config = dict(
    n_head=7,
    n_kv_head=7,
    head_dim=64,
    activation='silu',
    norm='layernorm',
    norm_place='pre',
    norm_eps=1e-06,
    positions='learned',
    decay_fraction=1.0,
    final_lr_fraction=0.0,
)
Each number is 500 + 50 x the weight over its row's rms, rounded and kept within 0 to 999. Layers, rows and columns count from 0. Numbers have three digits each. The size before them is the row's rms in percent of the matrix's.

# down: layer 5 MLP down (transposed), 1792x448, rms 0.0335, rows 906-1018, columns 168-223
# up: layer 5 MLP up, 1792x448, rms 0.0335, rows 907-1018, columns 168-223
down906 109:551456444545384529541502400493508482566480496513545457522468454507612546471551506513488386440440450517387479439556420578504417479529461429535439485507455445593598540494
up907 099:406446444468502582557456446401503472492470521501502540409554511409493503484434474478519449485477586476500478444449503509536505529462462506507460533514610466494453403459
down907 099:537488407530515472540509510489503467492445468489497429507528479510484502596538447513503564555499521553522440556544591403546542448513498427495599466498473533446509548498
up908 095:467531470519490509486506408451584483537502558451595535490427539498508439444503427444611533456555541535562564495590536497503505569497470456549517415527511489477508456509
down908 093:526504480523525564513506594510453475522503443482380494608523481506475522450525561508385516517415515460496456416451503540506462461553526561362512556505529509537493487504
up909 093:462481535464449549452564461520404492531530445473583451500495409533550463528510439498521533460443493683537554494464533535537461596492499491536444456529458558468498398426
down909 094:481526532590501447529521466421529474449449610553483497512463518448449499531417529526496503581567506417410433470543495491490547412424475597466500571507570451526494595478
up910 106:488428462524547494485520432524476560554589574552530455413478564486518523431513576485540500460469513463470503505476422556447567523440509411467491560425510564528551432473
down910 107:431497484515492506477518500476542446489473451551496582604441420508496499477395458484482500504467524509579491428501445481572491387541509568424524540501404584478477521504
up911 102:473487454540466563479455536564480606545550495452439487394502556459534460491491496495513551382450504496548561475453504493529471467492529493510532583469499519529488516467
down911 100:501539550494514427433488492479530502493458488513546452644451483488469492512467542502463524530574489546486430497521563448465505477527526415548482460561518455488491462580
up912 105:556428416543525502477465511494604490444604413594434551386513501457513478580554469466487562559579482553471482536431525514649503553455430533542490522499529552465486423538
down912 098:457518623485521542492531513567438512550499549422539464540431556518504478392454514532552475423405530510479515529488483460362534483587529435410532478543487538459509533542
up913 053:638523529501405500516470520506458566525505475489481493518541542479483488479538582549510538495528479465411475510432561503466591516478499502531524405508549529512469486465
down913 044:383441524545512491451550542507494491485524525401465461465484486577472451475489482456449494447461504506517425453505493526494414460503429505475512505417505474497427462483
up914 062:521453481395465469423524418504528437476472512457426556506449590485536406546473473557577503561455504510529476443535445520427530518557485580524497501491525542477550522555
down914 056:491452436586553504552504563462509521508583578506515494540540493589514509490540475431411495458548478549534480476474503465580418435398532411559515472467562429514461458393
up915 105:440417486559513414482452489448475495575556479542469595538485482505509530495489402509464547440407533432423495612539530489434536462482499496463589458464437444487529481532
down915 096:491553467479507517543485520577472525367500524423536381429498481498473503508476529412552451586562453529594490387511476521549433510503508512590469509486677556504427494477
up916 092:431494484461516540498551573526500466568487357535450532552448535564478497480459597519536484410531480517423425531532529512529520443435504526547452472400383564467571516610
down916 090:563492529537467486504510472451560421488501553494579488425533487474485563415541474507504510595502512415516547435512467425472474485569467504490531451574622372598465482377
up917 101:465512550512607478544459567448494543506409496467469466378516480464534482464511600519489542572511506444343558418537528520581449431472538484423499508462582512516569449534
down917 108:448515550472505439470530508561574442509560477487559466517454446527513416494509458544482448585453475569537512511469524514452502539562527535551428464436409540423423495525
up918 090:434505497501508598496553418521448370489445503533384545495529512462494529605514463389417482582491482458619402439523465501511549491503517534571468487497500594457462520452
down918 084:568518549460423359484345519422516618443543510430546432493502469516470482433513492554581539461511536541423532466485529503487464525460457501440501553481486443508526414527
up919 106:570507507526513496594451472452482585487539536586501516558444537410447520537574544508541494524523476525438551498533499472539538481582502617407516487460563551494473466487
down919 107:509469414456452470507524517464490331485534466429518551416553492475563488491480519556489497509472492537503505494423562498463558526452418495489570449537549504437447521501
up920 062:502415593493431519492436539557517517456419412604546515405449472501415511491491497537580424551505430501498513557524486494541513455572516579516500497415658361534499473531
down920 058:437515416454564491548527365570553416547474553392474466634576468505487467481502396477462606428490555579550547480529459552496493456453405448501519533553378506395413543452
up921 098:557543638486466442627478473515486445533486517545462455508499472468490553427520503523560465498536584399473464382511424578577483556487518499539516542452338479403500434485
down921 103:418523481459416574381555494444465551477454558446537436425514534549499568542434438530401489472489395504454435550463524411478620469521412601428517516516605515565513552498
up922 100:529450442459549502446526585525549506492514564474632546487493507562530455513493454490454547526458569471588579593515478546447471509474448509493431385507453450489582529471
down922 102:497559478486373454513528505410443444491504489533384483517491465448433600458511408529583485496506503511477522464456545485514568573483559592464522553417532466543474490559
up923 094:444589483468390600424509554475614529462523460443442500574452496583454515464408536410534458554476513459405468431424550487495480443553408520388598544620577531558501509485
down923 097:561460438466562489530529470487392487484520508497526456491567511429571465479553534589465555476538461526539504539510507490509522551483573484564481477371446499512447464430
up924 107:525465525478488417532568501576600449519532378521525484504465492529577495512531479448499438578515486430593564438520419495469464512524531426449569491516574533556509493421
down924 102:444563458514598553483402466401461611497490584459478519471520517469451549518580549486502504448574404568394455560482500473554594526498528533623482478447476462531519446405
up925 096:583536511496545515533530556538491463461547537523409449550505509473496470504489442426482427518569539574512468527552582450452422499564469550395574573479475556426463586409
down925 100:457559488513530496538442553442469456518519446450494527485555502514455562428587526563502551456487493394426527525470425552488586443533471548547584511553601510527447462389
up926 104:396493473513514491435480481555607537561477445357423446495499568478546533535511537446559490481399552496339564506399566479448552486477510524535551548496494472511596485483
down926 105:553522519436422486506441542514495474417535470586514506452419402486567515474537449508445449459537497525499485497549513548477502494549584471498321474578456448508502541504
up927 100:543493457542430562590441493458505392502485512482447554490444498500520525474593529570541538529482567538547565502556512481545433575533549464474527500569633453490573482425
down927 102:429485551460452538454480500467488535554545560465517516608584454407424425536380474417450485555523535434516420544560481438538496473516527525522448500444463518587447488463
up928 102:530485482575571429466496501507526388522592485512467491538426571462532494533489532490503470482526446515472491554469543444437400560539455530493524493506565474546534566462
down928 098:450477529422487509535504491549466585437350600523540438545590433515520493416514462502551522554479524494502504444450495494597578446389526444458480537504432559501421452481
up929 103:539419492570612523523515506533440435568519427560454526525465516452541510519472540481530515487491420451588523429457471409521529533512471434567595589523513501520489575482
down929 100:435454541446481547560443465511563549482486556450549478525515599539488518459526518485470532471475601498472488490564461495449448424418479600463420489494499457387430492560
up930 101:406451494500477535491507536494520470509509579488551502494500555525551566522521475583516504512502591495562510509478532541524495585446480497518500499535528632456469579573
down930 097:583505563550446473500473485502473503548506423544496465476468499506426530514508603436433477456522440509458533472510477468473544463601471535476496501529424432545468400438
up931 058:513401465462504470491533419537420496470510511504523524487501518513523436569511387455467544529535508568522502469527464487556521454502429597554417517489520574503539480496
down931 061:514580574455473532570433559518529531493480500521480462435506497518478504383404579453529384478470450432498543550452539521512502583535521366456603387473433480505493511500
up932 103:549481477423546487491465494529444580495472460461538521585512599475569584459546553476466494481521502431505449520599509374408480572495553515458537507515621491464484526446
down932 110:552542488472452504472576549516527425535548493463551527529438446609483487452547454535487451447453500585499447491509471465556549489487633494565595473636497468506463510514
up933 117:521512469533469563473495490561455470471513480545544490470500551459543534416450487531543554520447551513475469480524526527547490399529482360613461626556482523556580564499
down933 113:439402524463518535553509529419473456487481526424361514519516491538522489544450490525489469514520492491604405457514482497436523582464471520454575502482601450459505463483
up934 102:415494479485503408407548485485516468404492504447504484627497577376576457496442568414514480450412487528488428503521555538456476456438484500504464547489456515491489461397
down934 105:499364527570494519464407543536460509612483528552465453394521485530431496514523560499520506535487610480517528432373544430440505462453584523444491542498560521504557523535
up935 103:467486426484513478487507514515462575492547538560521637456387456485471513539504532523526546558590523533509471555502392492549581407630525483515575524516447403486528466454
down935 103:396563527579588484516482482607506467529464515434457420410530535555531492606546442562571536454545420524444559464403570485476470500435561597511405512566557531532493588484
up936 105:558582527456516493488516487490412569509580540424570484560454435456521545447463490478534491507497582538467491476567546527541591463465564490489518529519592417498502501547
down936 111:510494593527499506590511485536599423401353531566483419420475512489448513495525538491581515466481439517477504517484466539467502541581466520521470492512571627550492504580
up937 099:486460525462412432499510551530519514596435602578504428576567472443577495513561495551494456500518634479523481540522426477456451480506452632476512412547428517468463515504
down937 102:498533482465552567527484460436537564432491493500541565391492561550479436495462603392540394517447474515460467540420569431624495554442453453528553577507496514552516506579
up938 121:370477584496464470531528572469427531456466479539458512572565486587447546582510510507444497488511494534467467486460520536482505482418446514536526538579456589552552410438
down938 122:502533488481583529466516524514586517535519450504526540471487478439495490416444545486530555439498519395554491530450466554484496551484508418444482530465566408384446573553
up939 050:594442531445477435513513356530498487478478485529523578499522525579555436504583363530534524488553512507464466472509430523525532468449471514524448504462554399514457417547
down939 051:445578550533521530588479603480474521511545523445479484409502530480442529410428586425519350513495455465548492496499573486496451583559493444513524429471483559524467567446
up940 095:447475395630425456516549543439502487531530559535444488479406396601564492532485399335482425521446471540491555472462479496596526527475540491428538517488529520478514482489
down940 104:570440553367586520510472550504515439479497423468587591523556609480561483510458532624532506481498577388468487502552497604480422427509440514532550522542349537503528547440
up941 089:490485606423409510542405461500486523513433577444509546519498515519469531540411477496553447488470555502527474479513488570498434476477521529523515472547453528437467455476
down941 085:550467380558477502519502488478454398407526521608511442419533431598509464528559438476473516535537467526514564468476483415494496508482478518469488548506499459514466451503
up942 106:405500533483588453434388513540574614454505527491547521550493524459465462572512491487547484574517541533477458494444475550568468474479430492460477528527510456485515457501
down942 097:498474446439523493477493498528599380477536504436396540436443462494487459505503491539457499420411381416441495512425438522448511569605501497421423444522507422434526475442
up943 107:468596435526472506486467484513485357539554461352450479539489525449569515523523503446488450468508498521490511520571512486438532450553571484533407439534473460448599429458
down943 116:463449534542563446448464540483490505561517574605530554504480495546438440438448548401574481523504417501505521505437475566532480535445374529419658520478557504470401526505
up944 092:430534527494495447463474467503555466553517425435530518378441404595579454417444515516479562492474471533558468481479367548448516458440392440576473407482550511564425576522
down944 088:522472397440506496579604466473426506491440584600488548590516529376453545540496460483485388447451488430458500511406578493563408527525547490414550578456490483471555513478
up945 097:451460513535449515374550440540539619495448496573443531555558395597486479490483470538532486474542653507484430447475474472410423572490435560530519564526538474432601467486
down945 099:534534502463591528551486581449483433483504442483581511488460661490505603485454521432545588493480443519525496533482592477577548499495513526476471424485393552527422549498
up946 103:488512504515500472476523516505532537508538523480443546535493509467534481445474514377490566509547535385522520580423460508411497416467508559558544461452514419453560464497
down946 117:548498536460509557546569521454469500512507500435491461466507438533494485476588545494478541558489582457441576499463472508587478598440492516473494390463557444493502466286
up947 103:471568512505544506478547534494471564613562509450496514481505545480533511479576583468497504561451432470450492490496519601486466640579362505398404443530499539564505544527
down947 102:501482471566436497494517466518558428475400497536511506580468456501502441512445417514466459421456605503489464495431606427537514445449475573589585557467529532504543526456
up948 104:467452553506462501494408563468486497556555441470550580571542582471485485441603438537523562476441460518495540506523499451512478579479488491483531527451509558526515444441
down948 103:514487574520557488488533550481559450517422566523471485439475375532609470444399484437488467549622495541475454529461465493490525438463506526508502421496473448502484597451
up949 094:510483508444510443493506472431485400414530529460444528481543576399539559533435588518512546392508566570504456435481497455532556548480568492401502516603452361581501533552
down949 100:551487463522569463484493533582482540572442439513527517490501473452480462431587415473512489508385465493484527510466499573489508535446454453575512600430490622496444529558
up950 097:608510488526593532383529460549553488525479542507445432447453555473586508486522534460447522488449572386467550438464427512547540467403498553510435546440530523483471559493
down950 098:425471485479493375553478535488467451501517438517497533543506466541479525537504431528547490519535373583573443608553541561538399492511528410529593476519520520549513502474
up951 102:522397550465441502509551482491583414566473474476485492495474505456478442420459402492498520490465490452503520454479516543498491469383499547542509442493504525548578468517
down951 097:490591467553595505480429494529451514464506426550483530464502488499520574571519597504441461493545428492411477515479470497490448451589450503437472474514455473462484595447
up952 125:513467511481585459458549583443482582633439424503549480510550485465478535497412521507471450540398468434520524524498613542619435482464510518521409545437439507546436498448
down952 127:519480411456511524465495540496454488572441474505534471587472538477524526420467419569467551466501550472556659485558526517528423500503468534422604500481560529470486432432
up953 098:476487464543478466516510479467429394542508510587542486623488544389390562528576544529599482511439493504424473581453535459530540479513503335525495581520487540541587552554
down953 090:425532529431459539561451566518531494433543536431514512324531409568534420471460465503424466530489434482581569479460471468469480456467546534487482442499420446486444520470
up954 097:559495505543574537457524484526473523515488451488473559522590471519515511484540490565440484437543483459554476525507537484443484506520411512497477516532431506498512501485
down954 111:469522553492440465566529485486517447475504518444484416505429490478508455514466482491514534568479518520454565497486460492502473471540565457528559468461575514503514522486
up955 096:414535491461500427490496456519473468429458488499553604522495524467482545503560566442615589443422434577421504541473501465465488437529516544549506442493473517483492518502
down955 084:564519562563540532468412533523458512587519497519474401472440484494536461443492482528438440544574578451622475435429467525528456547440442485497476485468471556590430510454
up956 103:567403427534543501445506451601431537514541549433535510476435457436433528638514572407433521404588497460503489471416509513482484494523568509509519541635578440583578473454
down956 098:432457520505410579515544455492517503513431437484410445502590516563551496388454435485624486664443476513475411531542516475516487493506539401501543467428431527487494515456
up957 105:424502469516465482437438469586422532579441453467443499519583496476444501409495612442586616462466392524416411489485500476521395525466526568503500494465533434488477495486
down957 105:562495599430534524558486507442588479530454506529497564476490501466601412549491400523441461453533550474578529511433473540483632538505384381447474552549436511465546453442
up958 101:525483539495531509475587325499428456486447554435494438406426509466598503486507407490381435441599566461640519478551407489472577447597520571438528606556507553475486536490
down958 097:472505486537439475468466541492578494515525431441552518515594460515461430439486570403510590451476496481438471493459540535478481512456603472553557407505471488502461474523
up959 094:459461461495527527531522530462477464500418443469514377469511585528460422443515548509410393478452518498491490507413415460531516397556535538494543462448402553423393541507
down959 094:510552540603491565467444544483478538522626506542490522477467427449493537546431455501597526476516487540528425410519585537494518564420499495549356509517523461628592531550
up960 111:631547416588529436527533476490482531579573555484415524518423518333466486544533496440491474505655570536504555461519517511597528503577516515454621520513496430491530530480
down960 114:463481460464511531497488484469465490548483517510505475581528459512491470507456539523411448555476505531502494545498457537540487486502528464490519535537503593484469499423
up961 111:552481412503437511481586495511526472544564478477489537484464485485535529495521420482458572479496475501563511434531601439443500498463501459488467460446470451398600372513
down961 121:463524424512499426468507518461489588443469578474467485554529556510483503552494542428542525568533567479525536540431453445559505556561507493535450563399512501527496447462
up962 098:526464502533516541421462588459565527553557497499533478474575414470511500496464595494581502519473540472439547451539515544524516422354550462536534484488476516514526531519
down962 095:544621522532517449567550408461519519464544451523483563468440501487509527495564437489437507467486509495504477564468460390550459593568457537464420546569468515505476466484
up963 139:498543411522553435522425549516466464482603460384571500634509466341510412545531478586496426460445443553507534476507502552513480533621501498517426405590423513564600505522
down963 127:481555476399499521435596429544508528433517532450546571508455531462460524452462490375455554499513584460546516528477447540489572470543519498451503449426525463506426506420
up964 107:533550508503501413495517526626510480507516584510578458495420431478455508643551474450547481430469501652463476581448519488540448509478409467434484542472592467461520528410
down964 092:423373565506474521479466496426508501546517513494477515571581489580482498404498530522414540458545480425490479469559502488512467487519562482561499479498407547506473443551
up965 095:398474479528505429499518529506540510524530451555407441530495437400503506474485551436567538486455496487506495599614489455574469433542489574526516461497475505584492538456
down965 090:584475551353518495422470468451482458480440562504544623548431527531558458503531417534512450509510573555532462467395449530446541447467535424467524566472503533414501463574
up966 103:443465447544448477460466387447477524542584456536429466447554526445540450523507498472489515457537499474581481487622505553539428591524455536500501438564488581471596480524
down966 093:589524504565536548561569527536547545595460547515427509518541485529460502452451471565446467517469490451454482538523500453398591474520491404486449441464556457501460537481
up967 103:568565509536569472482445483474481560473470483414466415514531486452475500443582535470482528474478464482489570428566563444395549524516491488610458512618408490518488445454
down967 097:487512479517453517512473537531534544535480515543493559497524490586533416564480460526480518526456551564439492506491504433563527546544493419461478552428563458452594540476
up968 095:463505480431630500472468506566441492482430485509503396546506402523443540531505526389554438464512548434556539450443482519587467433427506507456486441577511490480450425499
down968 092:543480485517445434493534475439486480460473473461413567471552554482435491480474507585466524425427444567476452457491478563429551522550424509535489575434509452552459505521
up969 096:489514462529515506372420528431548489463551429568458502514424455492515484582531546418499565524395490512494547476496474527510492554522509475395443508520389452532415497500
down969 094:461423545529499503568563422572486499512443520511509479514527557545461601575502445615538420456535468514452459556568539434460482454499510557560573523539588576441574536480
up970 104:579512418482469523628466500610465502540632517461523485536481533554496527580418504516505478494478477533449533528509515535494504441480473473437450500510528539462502438420
down970 100:496414593531443504474564502393513497478357509501461517537568466486465485465527493443488460514500517467516481491516480468574548579509491502553524601519566432486532535511
up971 131:505512590485544495554393435449575587460447440496508481442480488364535534535706448404484574514538529510455512477473550491407491388463494482563504414465516428462459480487
down971 131:452444496530523474496484470496571524548472516494543434417568572503530415470494549534478534450487621528599514433477523532565500528485546490599492404399420494472535529534
up972 099:425509516466438518546502530430495462454443463511464516416505473407576476438414529516542492471621562491408430542570519544618494536438469550506458478498488497495509538501
down972 103:560465432495484549502484387588513548536491415449515392541527510509393503546550502472519487474519565428591533464591553433439471388564510436453477558424524479492517420460
up973 103:487473517467535478426424521469555486492429566473551542541503519485483454466419522571587414571466452556639543461453417477478431582452466478498430471467498481467533499417
down973 104:509480501520458512577488430543477493538524538473463494502526552545543458516635434534482476580597541502392406548485502400536561403548560523507524546576481544520428521473
up974 103:454489524469500346539529516453484463483399491504551527391485493516429516536565452525533440481533543435591397518469520460536465513405395491467452477482577548469510476388
down974 097:532482438458503605419497453615542535520479525532480443584449474436505521442434585480453514480499503505468530436489437451564399483525493400560583473467510418554482495585
up975 097:406477480491527485503442508447546537470520459513496534548559537529480484559421550463414450466553411546478612431498522495550495444563417564476474467384470475516464465416
down975 101:533572529526489519515568451577492508470535505490533455469423505448512474415567442547585544505435571474535385603462566469461470579433588482470507469550443488471532530544
up976 095:463402505460464494504405524525546540504534479487488504584511400509521492544529472559451495419545514518524487508496436463552447488436438565487522554541596505402526518362
down976 096:548567496561446525547579466470483459419513533503502520441488545542503483442509554500556488534502517535489501405568555496470527502552517486522458473486360573620434479563
up977 088:461478496456551432419493499552460493497423524555527469467408520521414551467400414509534598403434520447492384453435502636593514457599495584553574470451461521477547459481
down977 084:502520491489473540561511506375481526522569450413525494503605454489546478478595609503455408536629435554474559486553425476414384524457487477441447565538534527465455540491
up978 092:490454548524513508557554455469461564564367425533451446562531648455389474556550537424497526498483552445478474549513507510588494469399428550522473514513511533486585493497
down978 091:620478551480477477460436588461526481425484541481506486459510465459572496444483479503446550502475455403526559523486492443389511561600568479441506522471434474464435512548
up979 098:439508509522480463473418575517426431509479407421586446537525478440511431497614496544551530502500450448608537536510494488451422459534535512421517457535485522439403541436
down979 109:608450476546446488525538403571459468506560521504495544543565563500473479553510560459463451478532593550496553477472568507509508487554427521608444465471525519560564448511
up980 098:528479534545471491502523527481485489555561463484521494474449478557503506482468439530517440496478461465542552530459495433454474443511547546451424503555570496460475464478
down980 101:564480540474482587497521461562558465501424511558413473542556543498552493469495485528527591411494569562477429459427458558519472547505492468524482550518549461545528578590
up981 094:547481470482500667448491500516490565409468514517511481526465506498488495465495493565542482503495483413527505399452533463523490387485530521466494443586493510545490537504
down981 097:443503500510512427506531461420470478548524518502461484474566506538464539538544469426517532457543457548547495601506495508444484567544471481518477500402524480419490443413
up982 098:489555495386537511571470474356549479539484528531576610558429551515419432463504513411470579434540537457487440524433424527470510474519489470543513413517526462508558483518
down982 095:533475584578442478445528509642497479525544418532382386540497464514476640514514509630532491497504475497526601487532585435548493482446521520533525512433455577547507454455
up983 104:422493531518425511448543474389527524588500523430440538529445514496479465561603441523660428501522446481411481580436537523505480480482547455539482430578475512511516550445
down983 102:583540442486481532638493541640543523413540566473572551474577446496483501415544527427323600482445500560538532477581431493601501503554494511596560494439396579501606426485
up984 097:545517487525503591561519471447443442473507478486586542497475571471480474520494479443460482483560538540551510573426462596537507471543453484520576539417524485593516546523
down984 097:511513498518548445491538551436400566484489528431510438481457504501522432460400433448555499541507508504381494440600533430423487488485641574504492507464427482449501469505
up985 096:445574565569504647551466453607509565474445473528526438541568572423475554476405527397489498462466500429459512583487557537578528545473477439506554472542556520465518476486
down985 092:543448487509436390464542532404496429502503531487427480444448529515531485504591536592529423516514520597498477430496501492481441394526529586473467516436430517552477517486
up986 092:481551542560493513507471550508512460610464543523460453542449561533550553486508573503509523488563517482516459387538515420500503523508498489505395479463495488510525485514
down986 097:449479509527481532536514458432516490396561469507516513509579440425487441418507477491490462474502533523492480547488440580512487453552480513543551580533528561490432531471
up987 096:484514463550483431504530412585496474500544596445464498560543497520567497519406512485418463510443556479481461455455519526571471460562417524527508455509465438473555505481
down987 092:557568550451468594411451493450513542484553408605503403518396446456574513491500533525564456503551463548481532533489447510418554534436587504552424508452379589568470455482
up988 102:557509454564462387546398520385499514524543475487460501444528485448473482568568562450568477519588509570544461485508566423478466501453569560580485517559489456495491396576
down988 102:406427522424566602434606467610544492478502446416459497565440532517510461460585483494464538418526449513524463495517469554502520517551448448407508506452527470508478540493
up989 101:469434502547422511405507538474515460498411489424458459515425621450511535479514516550532560591581478399485465507548488564458502562511412575477534446489544585486406508477
down989 101:555510520463522527544449503489506541501574514571521472464541384513528470502466467460524475424434496583453554557530498439471525463534611423472509536500471425484545503522
up990 078:507412566434510527489424462646562412556481490514520579461506455517390476542519381527528494574516496541560452534532486525487482465564522557492561487534482393499414533516
down990 075:532522497549528534530547551407480627416515494532475430478504550487604500511499584517470569529538515412444511523487536460486425585458516521474407488566577625501628523465
up991 126:483500494502404556501562462508516451555442441474542517623506548478466531496502430523491458512440429455539512477459483475570529494547454476531475412455436482567538564448
down991 134:467445551504447544403431443490512495523528527461504490495525530556530529499476491458461408485458539473564530551509501478498428501543472403381477520462499553511517575541
up992 098:504532517454624442438585515538550506513491475533488562458495619403554386494397462588500562431571485484473560452500522495517471483453498524501479484461454532521572442477
down992 106:554474497593490535516381492498494392448509479436575454535469416520486603458571520445506389463554465580506481502467463493496466513626449433560531497455475474496442513382
up993 091:550515507564521518516530460534523476519533500453609421532515575467525532503601504599551391527585568545413546492484505482445544389446445501545532459470481489578500519475
down993 095:448461481448464480484508496420418591431470503435401588542432455566492477507342526462470519509408378408549448506525526558523509631607483465451505549514551526467569522510
up994 097:546488453458483458537417487347462465488429444424517445492446520496481414483544562536536502547529513511553585566538502427506456492537511456546460457491502532489467497521
down994 095:483491567494475532403561535517491525499571512522455515488588512502544672471468476487481502488494482533542442478442503512483484539524429474461466536512549408499510494483
up995 100:441499494457561519494571452489550494406502491500496533442479483548539463413448402488625512495513580540533607502456412537551518415430450428459516547458515487417440439507
down995 096:585499499487535519514446602480544473543470440521481542473542478361467441514460540506380488480491498428555424481455578543490517582564513581592493462492554460533520546496
up996 105:600584435447457602469480448441548478498495425500531464525570479481462419509531564599535529550411500502412500470558488484589517522586540513539496439572457462572512427468
down996 108:446430517414505459463492499487573549379537492432465578507480545397563445473461453477448488364463474507522535517448427538483470419630416512535445520456513477551544553369
up997 103:564452478479558551490467498495483531587525473511441440508464572496491488537491374433502452461539455549438427460481526522498547492534503504502536547394565452483514565472
down997 101:436511544541423449532471472465582526455534520447531494488490422495480475425455559501491503542532536510499543536516462512415433484501498482489464523516391531432567430463
up998 115:484486517487509586489578432510520449417426501543464524522420603510509493416467513525408496499352491547570506472488531435616415505480569434431433508478531530478492494419
down998 116:465488434470515501484454488435591401579422523462525515444571479475470445522524543455553555532582366487542471469480497511444519499397447534514596495549538525446571544480
up999 095:489606521496507491458436517549404471498393424477504534416461376411475429473555433527506443545451513557482565431448459526556493413570500500448469562451477440516492483469
down999 087:538422506485464533437559468514569545525587580591493441609539551601466487534509565472532502535496460391521445573497485437458482646463496562480516443552508583486567453534
up1000 100:562411516472558552534469581497384507506486483497532548490483425574557467593477507495458472432513465549601596470492424528460468544538487453549554545535507512520509474506
down1000 099:413567445513476459466532454454567457562544536492494446548452523492478567391473452444535548579587584475488504474477534524554555461433571572398540475400561418467451480444
up1001 093:453447512505532477461466512395592519463523455537551515493470407503580498490615534442498472468547525599439459432517504444512485406444556444515523538623570465514533551577
down1001 093:554546491464547593583478448524384496505578498413473503440539536516475499436381468510511503573521454473601527555483543493511590560510474563484536575436517541412452410521
up1002 096:557436465538540546406530598445524434519480478402516512437505548461635470488441432478432595473461497538439424538465482528520546490462529513441502521485503555605590517431
down1002 098:483498539442525505492482406615542520483487471637502455530563496507384530457553504469588414589486415451458508452545545498549467496587558487523499538529521495460395481532
up1003 098:481536461537530451493636528526572441485480501556440508583539466528403540536624412542530479516515440515506486463458545510515418567510494498537420464506511552460435458501
down1003 102:529449449448537516536430471606457541411535407432584550518482538481516490486440522477479577481518534472566587564500505519503466443509510454464525526457542545527558497540
up1004 095:485463518464506507508584523466487514521426610467601372471537519553483538494495398479500564551602593457498464546549465499397494563451497468487445489490450558452566552451
down1004 094:516508501501466406500467504536502466428422403555400619397487482426457523504455568513526392471399408617499433502458542539547477546492487547570556506410473338504411440510
up1005 098:471511498447545495482420519469582480536513466488532533613524577492441553500547482424444591514394587499487540440421520466560546518559422491583594458457448491460554532472
down1005 106:586522485552370464508547413528460487461465489521495502424533420490524484492495526580547448488491394521465479592550485489462502417464552480483495540489554534569453535511
up1006 097:469467526476451508491439449562537497365498421508545578443436457477520499479492549414595524430459549501502405472543389508440517485457498506574481536479473472497516412520
down1006 098:481537449558580462563521552444422470547446564474421445484532575473469529564545474569491566459538574611429630533529445486548504560496465590501558411524504500521490574496
up1007 104:413563488420558443568528554522537431429491414445494520522471472415466584527439390467523493506443536501575474537470372520591396547518527438519456631462550448429464524509
down1007 105:505489450529486614470493534555500526575386529488461487450503466516528432436465460558480540487462452475441485539504535454438495466494498514507562482579498561497505506507
up1008 085:499452503474407445582455471521565560466453494453600534534519486488460452513574481471508456420439486475445487548512629489463509497427481468412465543523438515546544466494
down1008 086:584523501516544545455572491495441478517563517561502410460434509482495583542426483502473573501527497486499429470514497569555519519614514511481525459475569531438504421525
up1009 119:417486523564492584515519554416494500533508514454632533456567517526469523454475461543449569452501493429499580512533459532548490523531419446407430547439497443486494485566
down1009 129:476522422488511458504532519563552527523537453526469531456502554611516440579446452439477543499505472479500505597442527551558491426538416487458399497411451461440508527470
up1010 102:514471521551546488447423464477504490530463474498472504525514396439471500535484555523455504572432607487499523565496544545510509486542503485570543530553482495550522594459
down1010 110:538560510463473518592490493532543459500528527430566596471428467509446520494470519468584537451522428545481484450461544541510517481504536428438454487466463540426491377473
up1011 090:465561567581499581458460487426515443452518554512497402496467522495486473487516458479491518571540449489564467488421571543431606547601563503432542547491486590534510523457
down1011 095:572438437438511477537528504491557520542455371504451528483517534444477590569486501543496427485484496457443496496563523445519457475354471504499427451493505444468443520513
up1012 119:462444539424545588437534498487494613468450473402406503478590517423545512541520552503558405534498557490437451470493554486551555513441479487460479443525576498511495515515
down1012 123:509522478528529434522460473563525490456416544571579583430417517511580497417478513393455369481401541546510502490546429497547549488483585520508555510566589478502481557429
up1013 092:622555543457492606555477520545561519444464486483446492566494383531548527474511530470515484505546477533494446512581481391505513647516614482487582556373443480489565508565
down1013 098:442456488479475495483521471398459432533499396472516477481480522481437489561536446512461504470518532479505549523483502465461498417531414526517503461568490582504397480425
up1014 113:546421540486469534470477490542455504574494503497521509410564574528410471478458508456664521487446550561490520494540448495519533548462518522447559481462507523515558594511
down1014 113:541518466554538479523556477491546580403466397466405446517456417332600415503526558514455493518482436513600509526434556510408490429509491407545370488507499478526499502530
up1015 105:457487551581573535509478431388451559385466536489495473494461460533560491543484485485522426507539549411462510496522454520509501532494499499507517455527423424525570483523
down1015 104:475436550450458507451490505484493551498441490479463533536534578476408458490470536530546552390382490526563546450480488515520537433478553464520488523549448513461402405522
up1016 108:377500514451487427454522512455525500415515550460543464402513550406545485493450541493514415441523459517518537453534525482532550494556456525529498583447508516502522527481
down1016 101:569413453547484537481527491563445461497395428543508519525564600536387466469515473420451599601439589488544458472491436460498453513440516502448503466557499494493448505511
up1017 103:564446417481471490493542488548426395467417394552460603518588552428451440470504475447482468651519589490455385561457523434399494540557618604547511497477494548548509544485
down1017 090:435514568495508505479501502453609496509583560472535515500448469562554560525496496579523477443456386423538552481554463475532515519529412509494470477536491479427488428465
up1018 098:583480574552467485502424442395449531593463438520512487457580401475527605468414504545562519431492482445602446457591487501372530502497423504516457488387604484545533501379
down1018 101:444424470528497557472503455563503477546542486473482409475465609491516466511556478523495437587447535533452541580478476505615513527497607466508516472563429423470482499512